config = dict(
    n_layer=12,
    d_model=256,
    n_head=2,
    n_kv_head=2,
    head_dim=128,
    d_mlp=704,
    vocab_size=8192,
    activation='swiglu',
    norm='rmsnorm',
    norm_place='pre',
    norm_eps=1e-05,
    positions='rope',
    rope_base=10000.0,
    rope_fraction=1.0,
    qk_norm=False,
    attn_scale=0.0884,
    bias='none',
    tie_embeddings=False,
    parallel_block=False,
    extras=['capped logits'],
    init='uniform',
    init_std_qkv=0.0245,
    init_std_o=0.0245,
    init_std_up=0.0245,
    init_std_down=0.0,
    optimizer='adamw',
    lr=0.0019,
    beta1=0.9,
    beta2=0.95,
    weight_decay=0.29,
    lr_head=0.00673,
    grad_clip=0.5,
    warmup_steps=237,
    schedule='wsd',
    decay_fraction=0.415,
    decay_shape='linear',
    final_lr_fraction=0.0,
    batch_tokens=65536,
    seq_len=256,
    doc_mask=True,
    train_tokens=270600000,
    steps=4130,
    dataset='wikipedia_en',
)
Each number is 500 + 40 x the weight over its row's rms, rounded and kept within 0 to 999. Layers, rows and columns count from 0. Numbers have three digits each. The size before them is the row's rms in percent of the matrix's.

# layer 2 MLP down, 256x704, rms 0.0653, rows 209-255, columns 256-319
101:507617494567618480515458476480447502413530486562456486495549557501497463508538544536531484562506489499491450501502491488486578499479470480471444533512441424503367532466511492510526540532544471
092:553511502436541473500480480477507578466529505438500489450493518525490520558487511475526446581521435503550454489502441500461531468429503528537568535476539522570517551446492514529468566513499495
098:531531498523516444518510443497437456448494466455589480511490505530461472543524533596524507571481555509488476511494458480517447521505538471484490439536471412542500500568461470447480560516515486
087:531451513462529531376579432478519466494539467531495533543527509488501463450539523528496544507513533515490478461439501534550469490472425522438490478480542518450413491581501509492514559487440478
093:515508496554516533509491557456507477484510457494476520508502482510469491441532490445451457546508512565522526527419487537504478542502552534601500535476552522471472529530515539552505508398484512
096:467509568464523456493504590508520429492568531521550512441559498456515471447515457556532497569504484464478510488539509474523469580483449553552535475508532571523427516505483470501453510438516486
095:489483498487552513573517490472519517501442504513488510505519516448481461544458469456535528469538500564515443497503526517492465485456539463573461464488501526571476484524505476501516453523469461
100:517496506483494582481459534480531526525482475487453554562462493522518468497489548563492460452510449525508565501481526525503453493443460534569515529487491513463516548523496520569536469470502545
098:507569414442512498485576487560536524473448523584563472523499535460509484506532485510467454530466565511553589542436502490437448455472500472524557383517463446525456492518500525404465473530471496
090:457535480523516515446485518487517492549469486462526474588575554464566517475539466504547529536491517483556461554513503525475520445486563450538551484505502524484531525549535564491459498588464467
319:476514491507592457511471496546519516536431437460525509480470515475522511427398553470396484480595512543403474436449601491570522578462505469558503465598516435551517543491438504488447456460542477
100:537440514500506465503509498472490537455439490506435514519538502483519549465476489454499493437489526463526532514490506482463557437435496487422533567500491513491509422398477485524488566494491532
090:575481570457517469528586487524501618474498488457504535567473500467465465504432530556472560523591478488491525533520445490500480470437470454443457513506467464561503528534501503532405579515526451
095:519469475540456507443494479597540546477503513610461528523507515397507552506439489560498496499495502491481502520520494530503497521513440456444423482491528456538482567445462464493465475475479475
095:442486565482564513487501466465426477530492496529495509493505371504557510503527519497547520428486522473482507479502456453507498507584561519541447572482513521538517450562496475550487472579493463
101:453500477482539541520482505515479454416465489491547484494515430498540535462499508539482513497488534423500492487483480508430507535524462511502552502485516518475473485453476469536577559493461565
096:547450485564474504420462591515536538486483498504509449542501548439467407475518509501527523373531527452430470531478526447551568465552458461438469577477470534475503532514530492509514491502521504
093:513476566516454503557497584485455469495537534511514509567557452520507539500552496586488546491457532502458466538501518489485511524446446547476537535480502517489534519433530472583461494532465532
095:502517522490514546508485513539480527631568486536459479417435531453455501453468481449517523441496533470473566531487532452553507471503499459531513504485447473434482565476544442525531450526466446
093:489559602463485538525546470483462546473525509467553459597477484477542543486504422464509533441487508440481464508515544492496533533544494530527456507522561506459450508528514447513582522456513510
099:501530623419538439503587532495494471475465512504503485491469453505500459486529449524520522478466543504502485496514491482448611515556508480435543524505459470460557505525539455472502481528531477
091:587566509484476548565489534518555472566499480527505531476587477496524561520499542495518450536484506563519538511489521511466462500535530529436531517525485504517547517483607509491525461559444520
096:522450480501517420510491489489446495522499430467496434553518458506555536429564527507532517460522478398526517466443482499549528577433476551474451559509526540524493501562508478416504521494476484
088:460451439435529480440537482445516523524556492494462515505435528524538500536467479522508501459605450530489539468612554449465480513479560452533448532492550474454420485483451479429480477495426536
095:640460501490573592441446470525469581553547499512575517510516552423489442496522506458495485468514481523530542446439497551512509444514495465452548484522537481414515515530515525486507446459512426
098:493424613402503464520515544446608427481498484542492416494544458524516534489531582531504545523471568508436532502479547474527455496541481552413568537477358601484491531592479494528520517492518482
099:499543538570507469460477533484449494522486507539426463474524521528544528420459504580466525504470512438481439524456516466462478465499552439555471474484530481467520510471408528463474491613460429
097:570514479518440532397478523474529498532523562535443543476541437559524451563481486502548516554460588472507496501510504453494533427490489464435513462461452418528534444507497467538527531504497560
098:433535533461454453491540471473541437543469540523501438495552566542528416561471484562536491513479488473490516504438496480463506502549548505478462548504550505462510541477518588561508488566488498
092:511493472435451496489491545497482517619476463428511492501443421505530470550557488438488472484505519489474564467521516499514474481527526473543535508523461455512439452485488526579500485566493491
099:460484481474507477558501506568551445491500478514455556448473528513539453500472507478504526483508550548473547503510482569465509516485497493476459501488438520474410468513452537583450464496437485
098:522544468497467461450590530561548526420504520460519527477535543439476534491476473459504501494496482513488486484562499568488470523477439506485535569532459550514476579466548500459576493504436573
101:541510532541510477480608478401412493466489492537456535470507496511517484464490536467491491428507514528478524532594519520505442533500508502496534461489479584525476482485503488461396451489563460
094:486552515525488542522534516574513528480506557553499503566507490523538564483476499452542539577495501551517488462468504477553537498522461497483479523497492572524529515448531490468486490516483510
100:552461526488533562588452514500518551524494545472477478504477476520468510504456501468461506523498524463497437573519507478518465452555501493465447554463454447426578506612530494492482481538505480
103:450510496486548477506536436502528550520518473523527520464561458563566550475550528526483486562503475516472481476504461465497527534573507471555470505564461491602553554487515554520439505518534503
098:441501392536474474418527514552441428468514468592485494552466505485517420493474518554552436530540489468487481554461556518515483500528440505434558443510496483500462513420490570441504440556483479
095:406522473493463511608503389539508477483501468464412485533433448461607507513519480536484508518501528546496442504491471510425555532537542510460544462515444518446495479523500531500550483534543396
091:481526514489453450505465462524516581525473509513454505509458524466538447531513500543528444477547462514506546555599492509524501516539475507431421482488480531488473512546497549474530486455470527
093:457490444532544531508491539521494454538496409476477532498540446484514502524566562544504493535443492593503439451517548531545489546435515497460422417489465503472443427554534501506547504522501505
095:519534564398465481499530543562546389504545564519476516494453518494557509455554527442519413509486446544492529509536488521533535503496459508465512424488486475510467540551516530520449509506520527
096:429513535513540557489457484528515470467446504537482541457466514489466507539498469483451434488526508532510489461518474488449494490445542490535545446440464512452538449545487531503542428441525533
093:493511484509475526517482549543462515534520503540520526536500523492515498503503503474484554489596552517544478481499442434498445529568510560514511518472513423452460544532525500499589471491463498
097:570512494521495548511416535528520450530534533501545520511465536438471487496501432500425472529455545470472528531511496476507527485502483468497496483530428484458463484498459497460491504513435484
101:505471543423486509543510542514490534477532465557421503483503464508503461486535505434508488486486498488469556495585462505502546521514460495541563518491578484456596517478464514497516486460482498
095:543422563473439506395494536450548489540542568491499466510564537502456532515522481445499478422487494557508506571520489506545532528580403565475471471491444533444487454468477450497529564513452577
093:443495463477486549542531453481479526524501520517579453478555494517510520522476487491501513433547482487526417481426459479413515526495550499472581508482528535494522498498534472479510487529434539